Weights of a small GPT-style language model, trained from scratch on English Wikipedia: 484M tokens.
Each number is 500 + 50 x the weight over its row's rms, rounded and kept within 0 to 999. Layers, rows and columns count from 0. Numbers have three digits each. The size before them is the row's rms in percent of the matrix's.

# up: layer 11 MLP up, 1792x448, rms 0.0576, rows 1375-1434, columns 112-223
# down: layer 11 MLP down (transposed), 1792x448, rms 0.0415, rows 1375-1434, columns 112-223
up1375 108:539498578490484498386525543509505546425565401488548513523511531454467447538501490488489588513467592445552478523428513569484543535491501469476490468463483523537565490505504383501484512441532472506419470536461485494504472540518468521464580498437463440426556513455406494578522525480420623509489538528483555600511553540564457505473582485368
down1375 107:454471570474501609456483557532638581533517491466488490423537557487463542557439539447490514553454513408533480529411458429531467510499530485497534541509538463455554550601526477510512504489484490504444399557542490501532471547483513491588426465527513561498480506488511406573449456439475516485438457477464583619510552546437527539547490428457
up1376 094:437492589526618535473470490502474593485450639492511424498521438475520473439547504500536529455472528567526445556567525491552543467525404495475481470538472477435425540479578464566495495509538604448478439540540454521477507560501434463427497548462530438472445603483420520589441573521439505520483436545543525406533517485555463487474543515464
down1376 093:519453516472595502450525481469516505461579470485478470470545518548464482459462553495485645459480523580460479426466538429436488500467512537643449513454488463474534414518498525469555480443484487571479592538509549551464523548448504488524473495628533454504541578495563575553530527451458619522485618524600551573565477522495482503562502543574
up1377 104:495609542514480565460483542448589504421390519547456573493477501544503553558544575522433489573516485502505582506448525537562539473423459447504511452486501448495395399449526529494492593519536579552434421559491399495453427436493507544515458501525473468492488576539450637587474526514457547493564423486580471463468591480577497430513553505500
down1377 107:518373526487484480503596565517480438529395479573494527483531512511400597504525492485535444463471489472395450477542518434497457531471604467395524485459454567470483501488532501443431490565468440510478516556441528506496504541522450489587457542449475508497436443422530541441482490552501427474477524421574486518498490403499425481571559482513
up1378 104:483458563456471418514538538527571535515489564474444487505459604589510599469487449514499550541450368529495545522523496510508534430446469453429538542453414417506526589462480437526505498515529559449471523469386495492498440467531491527549457430502525492547478547537502580495475580609456540467536547527623472527452571509473480431386469587479
down1378 108:521414425448417497517437634431457519476543526499486441580391432647382554459440449463557569548508523448493498451459474437470487390520495508498540497492442496515458406451435597496445493484455429494480465446475603588499489496494444515511434500472493488594471497457524525466474475465571454495429569559655487562489554497530510522479468468499
up1379 100:491469460453446541431451497542444495441465426498519483546511503525592504469585582480537493628510440477539574487534474483457451489491411476493533519498392438403547434400579500533462551475469536488456398529433387494481459445444527440501480496416458525518485655515469526540518539443504499454486464434458450585503552528518494445464488488523
down1379 104:502505467458492447631447408497502415625529508512424548455526571438432500449389500501465543491493503506566460541462433528429583610443631554535558488521439592476477548556521520518558394580546438599460537397468577556529436536502529575485478486439504488466417537465526547439505546647550500519448532551538462559495531559489521506519550553503
up1380 108:498484391528492544586473441437573465435482488506445516394571520546444468535521527525463600472523451502624533529395571453369427423519534541461492498453488446521490477535514485487491473482544591535507602471463433493559384441452412527516455471525493490506514447496474466576475489582481464538511445609500601565513597460467519508485418508458
down1380 104:463455587531499484467613400499561475510569557492449543480538500548522516510511472464513545565474550460543470501531479522527409566473381586559504515449462482568528570530564460534490562518485463522503448462545374506449519517495483491581500544585565406522535443552508545464390455610499501484528470531468587539477505559476496508372551539554
up1381 093:563613513449493515460469433620551580519558436468482452498469605533547571413529462502523539470430411461483451495549416410504505573523534475535520485515441570504469472506493472503467532527445477483546537461501508520588491511431539638538554585476446557544537550535565555546540509491527417580490528507439576465429481510538508480520531474495
down1381 089:461508530594538529497507464425447495506496440525581542578511506532484545460519495511573506453568516509565578427615479668468600463532450490499446519513522528448485530465512550519530514542591440519521513590564473559555443438495477466505487436506511492507477491508561507482597542606520562476472481505449488466498451472443511475546468510486
up1382 113:524645600452461563481529506415503553487442388483485577466450539443430487501534530412527554476488537427549609486461512485421562503545439441457589524493570511459487489542573509550481548563475556553422475535485530488536487536531479496429550550453487612498512479578488507448498622485427524471545456393526576526419505535503493571551528467557
down1382 107:511416477483510492506565557594494485491521474428448501556485435488485513463376499510466513492545448502494588504546484511470453471454560518519396499452550418524493419474554509506531453526491537601528368527381389512535392509525509457497460476454456377539538503482554510503475508569508496485518460582451507561517597418460489439498518476468
up1383 092:479473491479412557480473372406524527545404511451472526525509547517583514521469570478492570431506493488509550496425466509455416519539557454510433561480506491443487555506475555588556540551568572459484588525492503549604472450555486422503517430529576468450451465563560471534424529512527493455499513509488559578569453507569555453480478386478
down1383 091:527544523516521483468488536490419561518530531492483442597505587486536439483515504479550519451471474471475439576419511471512577459463505498513492486461455547520581515598534536492607553420572474450573500390435507425437506442425575561469484508478531469508505530516498439465504466508501457407517481579510471438526387492478458478509459566495
up1384 091:472481441427463475479448496491531569430490464530458564596505460555517474489552547559502429497484536551516453491418521553474543424502353522481491522564433474401480524450458499447577571448477577533626475445444540483462502571558464504543442555488527490475585549551529565459461439523525456434537600544474498628534484564552555530597484473497
down1384 095:434443475517467481493628487443559505490483549458550443473543557491500403421506574411521539483566378503557466443508549538505505465513400471499463438517427469530500521494459488538561511398522491512422512460605441555521488455486471531532515478465469521522577425487512507468518458560442512463466508522522455535587439569491588434499501459486
up1385 097:555522564491524411518568494478546553530407407500493516477558497557547636468523550515447585515486528514513525496485427590514566409387473425405527625474493561422493457561458505487443540479498463568461520496486512555501515546469556520558484510447524590511391498497497489545483539483479524448488529500536556573555484528476496553410520487539
down1385 098:533500559533588530387503513585462506473523536555562498562495462549518535484501461513546421444419517498414477490487473446565463532403529532409585509541471418444505554511412427489433438501532501488550466503742648480512495534580532519506504505503435538451568549466541510482468593430479566463494496499478542442592424495465476543557533480600
up1386 092:520604506531518465460508449444463510504561483477453483558546551463435460512518539467561532446511478562492552421499436577460481581538525443405490578557455506502514499554473503547535461530485429603413559617475604545509592540511474606498468490524482475480368461504479543518487459614508506564505564517569472515527463503515417507519528433504
down1386 100:534449485493509454480491498485538489493515514487504469521492538502476514496449490483494477538545498534461528453480511511482494501458504541482471469532505480520574467530472470530530493488391461445457475664441505526492426493475518466538480523474486506489501504493439522477483593495457500546524486508489476512515443472494475476525491463457
up1387 099:555551575504448539502530601581512517452496474515449489546503493444539454508460435548587525545471534502548530437475549649441538459445528608426588466460579556436487398475452498545518525504461561501364565550498444493476536498555550553596500471522624568503479529483502540554610470441512476523516491485528493488469507467567476524506511477552
down1387 099:517525497449460553447519488550565478532427540466575514377531486496525516576511568530514506467526414502483520472481546429493559522529406521551419499536446509460531445419531529526521570557500541502536466478491576466546512419499421470452418456578524430425433548571439584525449471493479479553514391499422550471452508533602466470528619459522
up1388 087:479525476470525501506520450504424515554434438474430532417502555501486438520567413461451505448599614564478453523488557566511478445437543583536476409541540566491589460633420484520539440518597474624581486572525446502489548522537513562509510551457567495494520464589538517578555570547446556482522451540477548530453500515553476595538463486523
down1388 083:431494561565424401516477431463499566473519450596508531551510481490525517483501448547520450584454489451423539469548503569517598499529480434512473519504467422519506541432572559525454531441492517462420503424566513520504579490480560465601480559460520541480597517484496544393466463479503511496595542498418399497448579486477503543524569460445
up1389 103:457473547499432552549512455453439584542520449499523590546473498447446492460519490445538437475460561555581469553572451529455559475531566506510478570560530439397464462536487485564504542510560464535527528478480529614529513483431600489476446584511583554537358524550590599522487401550441597506421405573503542455567476523478478416438527516431
down1389 103:499504483505528481488513463489525482584465588411476481539531448457526485583542559508511441505451539519549464451507505509541506531487451516506562425516499500499629440430484475511524497429464550494436465511476422452474572454594542516525489480524561529478572527498428564512460576507500494503481537530511434550495374500476450601469599592509
up1390 099:460490440568529499457501479522490501447561415517518492384410483592568529442449503512562483503506475503484518538481465482546464568473447516483411574532523489426454522549497556519323649530591560505545510531498512459513505464530437493499497495503568466403409515525456503480524521550477464495512444451507506487525514503513477507467561496564
down1390 104:558479541520471460462586569442418494457473397504507470507617517442496529490524522452499494492427610489535519461517480442458576427493480533432511477608517526440503450542485455495430520553491526463430557535636581561545557445517488490443398462533563480565562508560458522503436634439420534523507414589468512555562446507482506609484529490608
up1391 101:537566414425498490456555487468566435516474565487579469523520489580427506458505552535538551513489458527467491503514461533462452463475419470467472523391501499536508475359511522454535498547566534504526625420439446531449436476514513489501483569458432465523559635520557509580431417534520528491518456621462423569506564497423488533414455562434
down1391 101:483432478558480466519481449484419610484454506549437452448504556525495451478505492444483480527506540496511512463506550560494486528538494473451601495619465559475478492531580485568500485397515541506456454583434498582481520573473399484517494542603464537456450453506452494466521527576420515509408562380453456437489477526475461517553556444483
up1392 102:607585514523477508446511559456471509499478520481467510474614513489459481543507471526555539438489446547519430437499539586457497506485531481475452568530490491497570516426463445464397451492542432541437547604445426519415467510455477591534494551464493619599440521507552600565443518502423453540473551494564432526563483590514432559537547529537
down1392 107:483564440594451556519507489579464552476516508456491542528552469419460543492456517421491515429518411455448553491582541470437500475498437504474474509446521513474499509469562476552399480552517519607451609545666498497478498438463459539452400470535542449469512555518466483544509566434467564572496501510504517495547438500522456454527507559485
up1393 101:580486503524509530449496451514589563511529362459496562429485522531506525548532556435491541545485548542528498595505495531480462565465463512461497509583447443528465546548566627460425525518530481517455539556524480493534517557483535562635500454453478492514530560508519525427567466528450525537468437513499487478587468564515476523482545383410
down1393 103:488439447435517427567512601442347451498585486536533587487528537371492459486574512562413474534520439539409541486426451486492552436517505471462494438486531433575482370498524460550545505515528593440432417383445483499423517472487405470510599506515442512509457438463540461544472444477432485469426531440481497430509483491463512545506502552551
up1394 085:473444512459556494502547477481475477432462433482533592495537547526454463508475524489486605502442515464563473519495550525448525517466496538512447493593598553466479488523527435462484494563476508509436566572417482553483575585469478503425493434523539495460464501548488513533491484503444535570506436555424480522515646416486454417516553568545
down1394 097:539444507420518531543503480514525529442461531515487459509482485490057490554227509558477535525493534522466520493501515472416492482472523643555513518467472493552543486480520462517477463536506533493494548543312502498526534454489545510491549533503486460459508523510470288551482470480494485506505470532481518515454548499562459501484455469589
up1395 090:540581477479506504450544448476505483526500482458411520509478548480596485571518584422475502550467457438521510544457413511508483508507493503473561575473486498517395563461513564482478507598457442554499498407472492422420640503491544467463554531537429612545448555513517487616551443576566458486466478486531468504438540494475490457444492430543
down1395 092:548562582491473434518486458424501457514489541593575467451564438521548450551469479535405504446442494535499465458476450516454486558439482566466526503556455527552550535535482484468394507569526486438458422562646487587538547556478573448475533547419571507481495563450542482476506611498510529464430433542519576414548467450415631544359465521591
up1396 091:591398615507595504413583564454445565494492465522460545625543530478424551564437484512491488525616491459455500479431495500496554532507486463577453466511444534533484542582499510468488514471498413610601438435506577546580529492438466608493511536498554510638491634574535608553543482658624488535416445503532412510428515539510424505523476484525
down1396 090:469539460470515476514611504515475419564598423554444500497472503488521396477510509490573509454488471480497473466509519473481468505438508488557414579519503426444571550484560527571464589505535526414614497565602511611527488439630532505425564480477445507507534414535389511576441476521505483526551552566458424426486373390460444488485429454429
up1397 094:450631509493459464435467500502502498476432533639424500526542599560604538467515477450481520466411453390487507560474542605513492430512447498520416553495552624419540514499448484495528563619497526504415516466509525500491541601421535415434488548520468392532512473632377561455491513496505386540450523553479487443526456522433555453511435468439
down1397 099:531526424597490537529611555490457525419549551497552553511471439505469395502494499490506535485622436550630531504494505552426518498501427388472552488477476453602544625539450498411494494483555483505524501585727483586560573395587519567473477522455508492418487472472587462518479516502451605523551433514440543520442473572450489554479567524505
up1398 095:474509426504499586441504449577551459503418572458318541462457519517592488514505490542553495552491588590441543519448523610461474489491419490462502592588529462530493521374446478599463568477518477521505474608448499447469539544503623492483476523458501422515463494546532583582523511535516557503557494479520504519391530440459467503494503522477
down1398 098:521453495488511438514464551514530543416474510529509472579427429433629416506455476466502472450466439492489465538549536502453508551507483424516506535540473449496527504593525400558439583491493537470459411455527552470544479561469433496477514482535414522466542541516524450468474507441484496575512489490427445512450374563586590417479531491541
up1399 096:529529522534550498496511472426466508567548471473490558477429393564512474534549542427529451571519495578515548600550595519524457530431507511507534496593518537490498494468499468534516491479492486518439448564510535502427492491458499552468441478431494396544517598525520580486490460478509530552543574552473534411561529401503447452555558472512
down1399 087:562427517510500531539498485672502468505397547475479409479413492569473497462540561553408576427497578461573468386488435424452561530527529505533416442481468520491418542500493463517437513453418567470546496446458427507522471504545545403552557459507529606527533453437477519427486435484567504513468440492603497504442593564540503506390445505440
up1400 095:459538472471527398519518490567473482421419440415537516513517563553531571438532536536539523538477499483497497526465436590497584450393481571551512612620568516436447564531557523462455475543517486556462445502456413456509513480599555477558476530421564509501466520446551559452414451515492583461423452528618436339561542484516523501511445570436
down1400 092:492566569469527514451478446528512504465596500537438433530475430508528579535376519576473516404427585414451464546440551417499521518494555448569533479505443567504484411464549535490579476435570461472565420483461489483456468374476489507462521520536420453508540559558565544519600459546498492488524499510530498455443482490530470484531484467606
up1401 108:454537533483412536518587475599371524481525405393434481515511561497602516497471485521491610524460502626498528510420448573492504497451531471472551487537450517527413559506521510511495496490482511621399553530460427566481495513567475484471586495520559485442454539507464502517432453590503449569541507460499572448466569554567507497492600532471
down1401 111:476586479409498596502515547467479476489473407522484455475488580433447463524520554483549535455470519545443429367593478366488488484550453526513467497500566536487536527464510522523567501459508524522498516481492567497406554463460450560447483499542489530483614489493510450470633483469420524572487507439428509594537476545560509514520530561478
up1402 105:578565589508478459534466416370436560510459507477434474543623542470501479462602491359481515422482473516413459561460467545492486534510501550424458547530446590468473477532572491541488470567565487509432389552453452558588595469525505532458463498463564504511463532507481453495553522567530530584516541569476494469532506545555485541500483441554
down1402 096:545414506485550522534525500559477530487519467513373439459452485526494463529505461589488572487574581464511524442578477493481460501503442392683504445419415466501483474438432564469528472521558510559629484474525532568530497490516487498489579530620428518565466569549417537541557476489497536472511405442547470617473421473445424459606485451517
up1403 108:466470501578563572390470490447504492498524496427560505536592482452504478495455534480545555520508506519507527507513528463418604486440462511542529535468480505558501516472549451523534592588409496635472531499505522597569456556457409537472474477492444498500477587479421499461562483568447544532533444491511508485499557498500545558484531446418
down1403 105:478416668479577498488517475524596510473543539435502533594483497522528574464366507436529479471579525577574462478518441498403579516546476484409439524562667471439491505480490558427510478404577527428552481482358513547479509501452481463564512413456470515530435491533548530463456546554449494469519502461533426473559523422515589469520484488541
up1404 095:523471515574506502448442453450464613509530456475589527446475549475515523474502504366524447557425485555478524582460511484536484431569519500444550417532493543470564499452527557502489502538625485519488557544505463600552568500571532571348520528496528504500584587596474513540485538515493537559424418490460561578540508498504547443560502480467
down1404 085:461561510513462472576540501555474507512521481496511495543454521585479498495434575611476505502560519500530469475518528446575521545489533490439462595571508520579532524550443509480540566518451511543558514463432463452448421417505392399538489524500566519499465460404541502457456481516472522431484429499566526563459494505479541518395553544535
up1405 109:471559455487547440521487478438557456509489461444475608517573503525452553434575616426550530430438613535442617498425529514406518539460562466487565525461536467439581476445533560482498530572558469554443495536422484535483536499497521464453424432426434485490449493532501459612461483654458543552510443517493500499420557548489440460432465445521
down1405 107:445471562490491497472512568530589499442537529556424528576485518476524547509498473457359482506516490503460595584505524480578506469457477531437556475470480489457562436464534480411479514502589541460510489439549529451443571564528582511441424454499505535575471567568509587473504504421446519480476446543545557470490486555522521523518513531523
up1406 099:558501645442477536520471455457575534506437458456480419511483472537480461566524451478598465540471640477535547484525584462523575613510466475527537548479502439452519565475434506469443553475444548568476538507396556546544514439517499525596477464539506496580549543491447497522561511522498480525537495523518485568475509531496448488516523393452
down1406 101:446448477477499460578451525540480524447508558529573507424443526523572506532515523608431494492391589450524536515517437430544519460574581471527569518500459508492432424439487471579545450383421517413532422495547486489537539494542547518431523557557471493430473548378522549447522529458498493430519503436629502517464488390505582425570573506516
up1407 103:583525491476545528504431477404508474465495467419562444486518529471462485590485551525558522526603492432628499419469465521424553535534518524441499531515560488520551615469482466470513515476494514509525612499510531549433581555530612503471403455506557472481519456549438511451444458511494477467556555513514504474533598548485498446429497562557
down1407 101:393451540487432389519501448366523511579426448579515482455586525506500569602491487393449497458405591441540486478523513437474521511496581494531456522515440539368508443519493436519548484521525499513505541600603566438480475505530511503403477437429504453519473562524366514533559496430540455446510507559413511582526549582485510453487516525466
up1408 101:474517524512486514580515518516433513477574515436531475461524496491536571542532470576535449580471482499486422548455522543406562472490483466509447537544408580483526520526494585595535503458441529589481556543467527482493586606571486467454531476537451502485483615433519553593511456512446474574501499549485516461479559478464494456473561504530
down1408 101:508495479534513504406510549482627463352488475481542441522465508616611421560445534497514569524531449497538490468421450450434492577537501466542424550494517489522417603475480511556443515434533521523527417516433517550517476489489522564525500421383481604465511470437518429412509522463467506487393560477511542559503511567535605502572514445470
up1409 092:509550572435490443529539508542565446498463484494488423474534560566462511487533548445464430574443483596499441547399496445543505492457431505462507481547505525534527543474414414495541506565498453470507495511523489529513552557517537440474579597551568503511496539544511546435478504553445553429437481572567475531504574521509443437466477555466
down1409 094:482538489564526500509581421495443520605465484541510450459477539562488473608540555379524518459524515568561542434473527457506504573493482517445527469515501463552517540547512493504520584494533474554419494516657509472434585448554509495580500552471494550560480458430479562493491412571507488463394457461483453514497460471377471570465411463453
up1410 096:513469641343481466476473514443455481469512482493509615543506407440533460517492551526581512430456528488479542466525501494475488467533455456523544519546440422564498417481475443551536609550510518557508533458440469576499529584530566494509535348536589483406461533520470509472484493501488444496605566477539427492523547513566460476468465549502
down1410 097:510631452527533532455507591462593392427484501548437477535541426499454445498575443535396441554581468526400539608426506522579409454464583554571483476405512466502464507481519482485556437505469469596526468541501450476536527502473470490512564618541460556512528517533532457535498520495482547551462515504517460403458496580471463445527564473485
up1411 097:490493453444479501428419466534436511433501435504477585490513460495446463540510502513564489507502534535506521399411462587447562511499455467481602479546490454527504502442491506397503472465588488462455525434500460551608595464489516519419557499487451506400504485535519509458476537495478586538522441442475470483509609518516519470496498441469
down1411 100:557509520427507502477561541493497452455451497487483408478465561534581526503541537434443548432509559432491490562463460554431559471505577522479510591506507523482529544469496508585465499614411455461410537562760536556564536403522524566465502535441551381488483548545453492607526493497454426501563480535475526534515529450467453481353537453533
up1412 107:534470553560406552455478508525433573454507477430589474443425473463473455497577580579500453519543551359516549493477520501534450551388514541531395479485518505480596445551513506524528599523549460512497437538480496605509561456507652472402412475485527495558541476524403591492531515577413485508422555576490446523497561497546556548552563490517
down1412 109:489595510530535525495504462497502484448400450523494362520524552499502428502521550386556558438474558558649447500420494487470414456476527534592398531531458434572456450396520521447525526524514497475542540562571518601517404511488545574434433499441441501492500479511465541568533584554529428498593487473478523511484507518458498511461481458512
up1413 103:461499531525603464504519413466474494521434562530434466446485576500406525603454501496423520395483507542539449444459474491508515511525420475534504537482442516507471494541431517530500552497536533559495456560461491496532520568499372618532446490507492507547546530546614513583481493518521558528520490474570468545410488539576477503498560513469
down1413 099:472535559568400556555521537443506533471539526466532477522504500480473510477583523386434519589532513482536415505588475531445533643472508408564399549516438456507572471529480488484514477547574485440467491600562449431535478490506468483515461538408464481520543576514479464511479492557503570529521565547397537491398505469463428466504555528488
up1414 106:491573477498474427542507414458447596470435542502525473417479532591491502462585502510589441507568459510513522532459456533482644527510499557415471461503501446410464527503451410529515481493508566506434490451549405537520552486476491505510455467552504541490472502557538489555482498509461520651441493479494417462553557462507562516537516379421
down1414 095:556442450510617477478447519513469511495464467591540486493539520551557410493450502496479547555469524490477568425506480499551472489497556499612517547538568500578477496553539449481489431493406460484517516513538508489473514569600443552507450512493498475467480515483445528498637537574518463479575464440531510444548541527543588496549590509532
up1415 106:435477572535502481545474513480545584421497360530473510547526542390436513495555472561504512514387571528493518401459464506429489533431461525503487531430618499477560497505453539555524555534519455508423567486451577499496473533462514477427442530588490496477518530520470550456479535539471506619551447459536468568469538546429492506456540447415
down1415 107:595508436530508506556507567447560476479521462416433543503444484551566452547503430496616515484529445520510565567543446529446540470472468538512495566456542481487481441544508510539495580521324579515491505476436517452517578548557491513491488447514557598565475448483489499429480427475445448593502469413601496541473497527452524421481511447444
up1416 100:382479487495483476596584477520460597501526476504474574494499391508483536532587464464525527461609613483537516556460520505381472575580464492488489545541529497494448598549646394596479432470470519498539454541486510419515574462493442499526599520573533558474442490383501541563502611586382519453522475495446575495451527458554491487424463438531
down1416 102:531425486486496496514429516540510540508592526461485459566470437465532507525552533493454594552501523444585567484506532583526603460464554416480493497498445533515449548506584441484512490485538476439485545491444566471503522560569579421491511510466491474522548491491511540528599498516505529541582508499556405435590543508487502449508542429596
up1417 106:589488449472506574517542519451560430476513525450488510459504622438601571547571510481462480395484541528553501457418504525461492562493539498505480537495562495496496555420442519497468489476401550557426564498484445471565512471506572585558363599506532456584446528487435501475458525614602506545479457503499616533486501542600567418511493568613
down1417 104:426432543507522488445555420442529483437476495533559510481466483515516502443524553514511559504530541452459478534514495477527366512398508487513397424579477502524456522474527528528413547532422466450496507561577449561465479501472442448489539423473427523452517458479451438513462430491438456387494517545558507438581566506625505523537561402449
up1418 108:468450492517450481469473465502546538436480410482578453557555522502566513496468476529481594481442483463578434489459515511422489605411515469553541559481534450461511531460506508631501537569471437531497518441475438499474571567511425444577505568488462583525528476468503506384520620530394569455506519499485492458464532549555463383459564508531
down1418 108:531560554528528430522414521520480561565492534453484531472538580531479533495500525366464517497542494415512511563464475498450560417472533472473474436527457492450389416438573424545610460479540498440584572554520515414499498404511539465398523497425483517552451522528459520513479451573492387465524385559515474484536471504485441475467475528529
up1419 099:558519498491628510402533488517503506421386523502512457503398578434534503475512489491490512467485447464560595511487458533436540470506550511473452527465489538508534581501481553458475524577503449580510552541526530604544530552624532511541519445410489498578469545467495537620528562521457435576541531480467505473486452495415591462497473543482
down1419 097:533519482509499528544537463495469484462466461591497493482521512461464556533538446578472547462540562544462503484578517483511546452473489516550453488382439594570422559604523458543430472555465473455523438501577466456453507445574462460525564472453550520442431501499549491459514556453502424423513472454487584544469363530510554506593582478476
up1420 100:549546513547505537506567499518582558513441489535537570411544493534591488414388575514527563420496534529561543568486563512484497493557465496452416489539584481416472428513517541457493564547427487445489562508538433571434466444624484576465438539514503442528548617554318528548451501546530554613490472481382542486449530554597507532516479571495
down1420 099:508411478549461504548525590474488508563437465535482471496499481524518568510460494527572449469485486464496487554431501568552419573423576470497475462530579456475511515553527587444533507447583545553536496469467533475429494426514451437560483537528394377502584474420509560511458520440436471503578530526551500465481484520480550463472432580476
up1421 105:431551531518489463437532408529431588489522474565536568496531541421505498494490441418517532422564481506515446498459553537485557443548479479430491520602510533444448549526521403538485506409542440487426475497493546546554544575468560561479518450439495387492554475530453480540437539552441545442479521498548510516519521491513489421457508494445
down1421 100:585446508535498461567494418544507554534490531554459493405498523442496521426487466459378407500443523456479437515533467479457438525510534525495594504545573423447466504563520517483540412466457474459457473390588568560593491615388555413511537441522501470532489468488525459491481417494370446517491494434487550560492587595453513515426515448510
up1422 094:541583496476485555530472474467407550447481541546481477451480482497583511490505503454581430446541505533519559606485511516512521583510462509416460522482534541492554473542568518467479514493477515448471419610434414515430466533431558617511447467492482418502443536563426540561462489495544550452438466475498438561550553425516560499520502425467
down1422 095:546463465548546516495460364550519494481450467531445424559555567469479533478370461461527500534462533521491508497486521543460476433534602496440522456506431442517583588507489454507597500598502496517553501463467501597579587486443555551589545553557409473451595509491584457479471515589438646479510494446444448481481461649422414441538585542492
up1423 106:471518485608502449413455556493442463467478500439442494551537551561543462516518475444490485499471397478511523495442487545502451543506456489490447534556512490407469575471491531501526532445548571480470435614501483476489557481494494483451453551519493533506479527538531477540476475591467471452504555404443494513364507590519477510498550542553
down1423 104:481443488475509474414419386569565451404445497526469487473448595487448516455447538514488595469462576507471524453513506521477493572465433439436498556501533458460494489545500570536531510456470474505510496497352480451519456497428530571552493555505484515469568488473472514565538457507491475549484554563532553591586486483467554500500373420463
up1424 095:518408544505495484481512414472495567541519490441548558506464564499481475572462491548569510404512496589479625548446523430496504513525494425532499541452497489480397535593512645562480526481478503473414509529502555507463450569457406565485503502401474457547399520505591525502415551526376513496481549530601567569545442485459446390562501321493
down1424 094:559479501535466495385479481511546525531501533568463394523584574558543536444452439456477560487388476371442503507573552438499469528571478477492436505528449533406488479441427472553556545454588513500634526391398457422480436510466508512449477428467495498444535541512551649488568470441483527557528482511511499544587410517464436525571517511515
up1425 095:414489527491555475531451474477472566502480478496498574520549516486497438575492469554512589519416401521551604566531469534452510477479524395568441543544504543495459640533464556442444577510591583474454588465475493483480570460474485536408523471558530576535506512726471533450549510523554570527497462559527498562551537437538546508526540475509
down1425 091:508478551458506493432520525471471434566602522434467514608498494460474634487536538398495469536468543522512459389572453493539557481442496540399545529549472555406468385547590477529457524448504425521550509515406447464479437455600515416489559581461524489480559441414504548471454435467532467575440504579583498520592407416438480468469393565524
up1426 105:408551500523461504488535528458562524469470508455459527438545557587510510464429468561484499474531556488507565495465519476425510478449438542465539518459615459503502550484571470529491490554474482563523611590471482566564407434441446500479444587525483535562479543502527637578497532466510515505486453634525551389439505511565540557487468439459
down1426 105:387588544439576514466519485536445458489562469464438485545503462549461470500438525450530516537465476585436466558528503529479453504489506626536505598596635527464604551512587489556386461514558468478538578570578606547446447460462495496498523535456441467395435495588511545374459565445497503548464507512484471529509514490461527473477467473487
up1427 118:534518484566522507524505520535575526569420503496426562521475513431434562501471512517500538565514453504489502478528511530513481438411525394562513499473503550537471604420525571530393462553499466610544508579381561515515458475549512505521543546492483507525477457561466565512529502513534527452514525488543477489460508513525493422536502495457
down1427 116:431483486533544470422556425433448497434481497518575532553421453532499516542466472509465482476471467477454485597472395545430490457518496562481493410450526528571452548454478472526511454516464548517570541471581385407465543496497566495613515436545478405499511582519469520421550519480550448416496461532512494635410532490496561515467521478495
up1428 117:438438389460486477540462393425467551466458519473481454348530435587503505498492558442588506463539485472551501562434522587436565424452481517497446561520488479467541486529488522475548520521489569578422566614484528505484530486500449437513494547528513544458458490439423502572547432506455488491490392456563529500419520535596522516471559503519
down1428 115:422473603507506593561477459480514577400454570560414470435435543606542506481484505570504544373451411497469541551507531421510569524470486453586477537481452499494588598500472414474455488484600537382504519502336576485528492537480422458568515438567479453446423531490423516474465496500561513418538372574557420531471561524597494434480558550529
up1429 097:545531530480449493448487482577529554498517491448586468536494503472499505439415565442556527493396577476455541495543503518452594583434497639558515508453565504500519490440577498386520590517526511462582554502509494560491437553422555502529478396442548551481585471492392546543548494545409397572494523485511504469533463426465608458500542459473
down1429 100:485524522451594486432499444490511429418472471538438495417514515497548524490475497473434492478517541535524541449511527468508521466493507403432540508485377681453558511616430527576502485506434452528512475488451512465605535437541550634458581472509563468572383538550573480449546579518553542447452513540489565557397464574518469512527447475557
up1430 103:450479442476542397553558523515475645469487485458466521537528381457500548483499564554597542479518541562570491518378544494492550567467481528398421571455466511496515556587514539483408632494447591513485526492495486460517479500501532539544546416528520458467487500528495553442467527523440499534521510508488496447595563585532509530474430464471
down1430 103:655500474535566499528595489487460561549526509523428475503493494488490425595440507515490569502495489469504489577491423484502501552524480486580460546527525396469513664504504514412598514515513452493458526485612448498454536625569402523460503495558464503517500475583424550468480483461589505461503559373479422527512586491513616511590463450474
up1431 095:411508622543567501404537514557555580482445453570391472502404523441485510521405557500486465451502613474558506515545432628501440437471380452518511468433495517506479416475447526478537466505563454516504424554473490507496534471466480517488483553480486519456483530539573486469581537591407566484510431446374546521448525502494407534523594526376
down1431 094:547502447448412536517470524514596459498551556528544499548484434538525550493628372492554570555537529541554568528587554508442460488474490508476467490507535483568513591487521512470533545561516460500581529452564544401553491559456524526507456379431555492486551534454431506457402508486530440529405411570482591520516480499426556442389519559461
up1432 105:573506501514508501488479564488535575492480520375459492539445540506528545610468578538625589478455393568507570418553502467483521467393514499495548532430464526542574460463480522535493488526475500465481413501489501542465478484510548575509541501482519424581387533512519491433492463558474444495375546572498455521525447493476502427614518509525
down1432 108:583498480472480554480541448538486490486405449508519509564466474480515522585507521459452426569628498519423527418532510489437491474480468429417518543510457526452540464461461584452517498537497505541525312506499478579495512514477500580507501559517406531591469452464582487511632469535510554542488439386464660439419552432465546431470488437459
up1433 103:422518571447521543493464508486464503498545486588537520478500476458428524547563545556563469499439413554417586535346454551486486452548446451426581498525479461440425541514555525534478606510533527598482585524380513534519563503531455434496517443435530479408539488635402565418532485550463620523551566524462484505456573444430514555426537528477
down1433 110:423488535411469594476451495517513407489489388417549535508520494579476569486541559501460478512541474440476493538526477533616537553470536520533446572525418483477504442552534511604486601553428562477513536521508467520566442369410511464507540429544490534507540549470516379491462480409491478608523529473416478446549527546438515503442481543546
up1434 102:484544467525522471456585461474525591424528500502474464516522632458547453455486582439466494446530481479558543468420535548439455420509529511521493515446540508466596492532429506471491544489491497502437577386529513495474531486478491543521536442554459485519509531475397470516487496576471504622493533518580614533488506540501524465502507420472
down1434 099:476525576529527505492510476566451500431546370518494589485380500467473508572388524528509541557510551393498409556516530475473572403566406496495438603494489481477509385558506523565510447468495535591505481465566537520590538559454454472566434446473459484533429495413470560467508518463478554441524474459405544491541516536556545476511490528444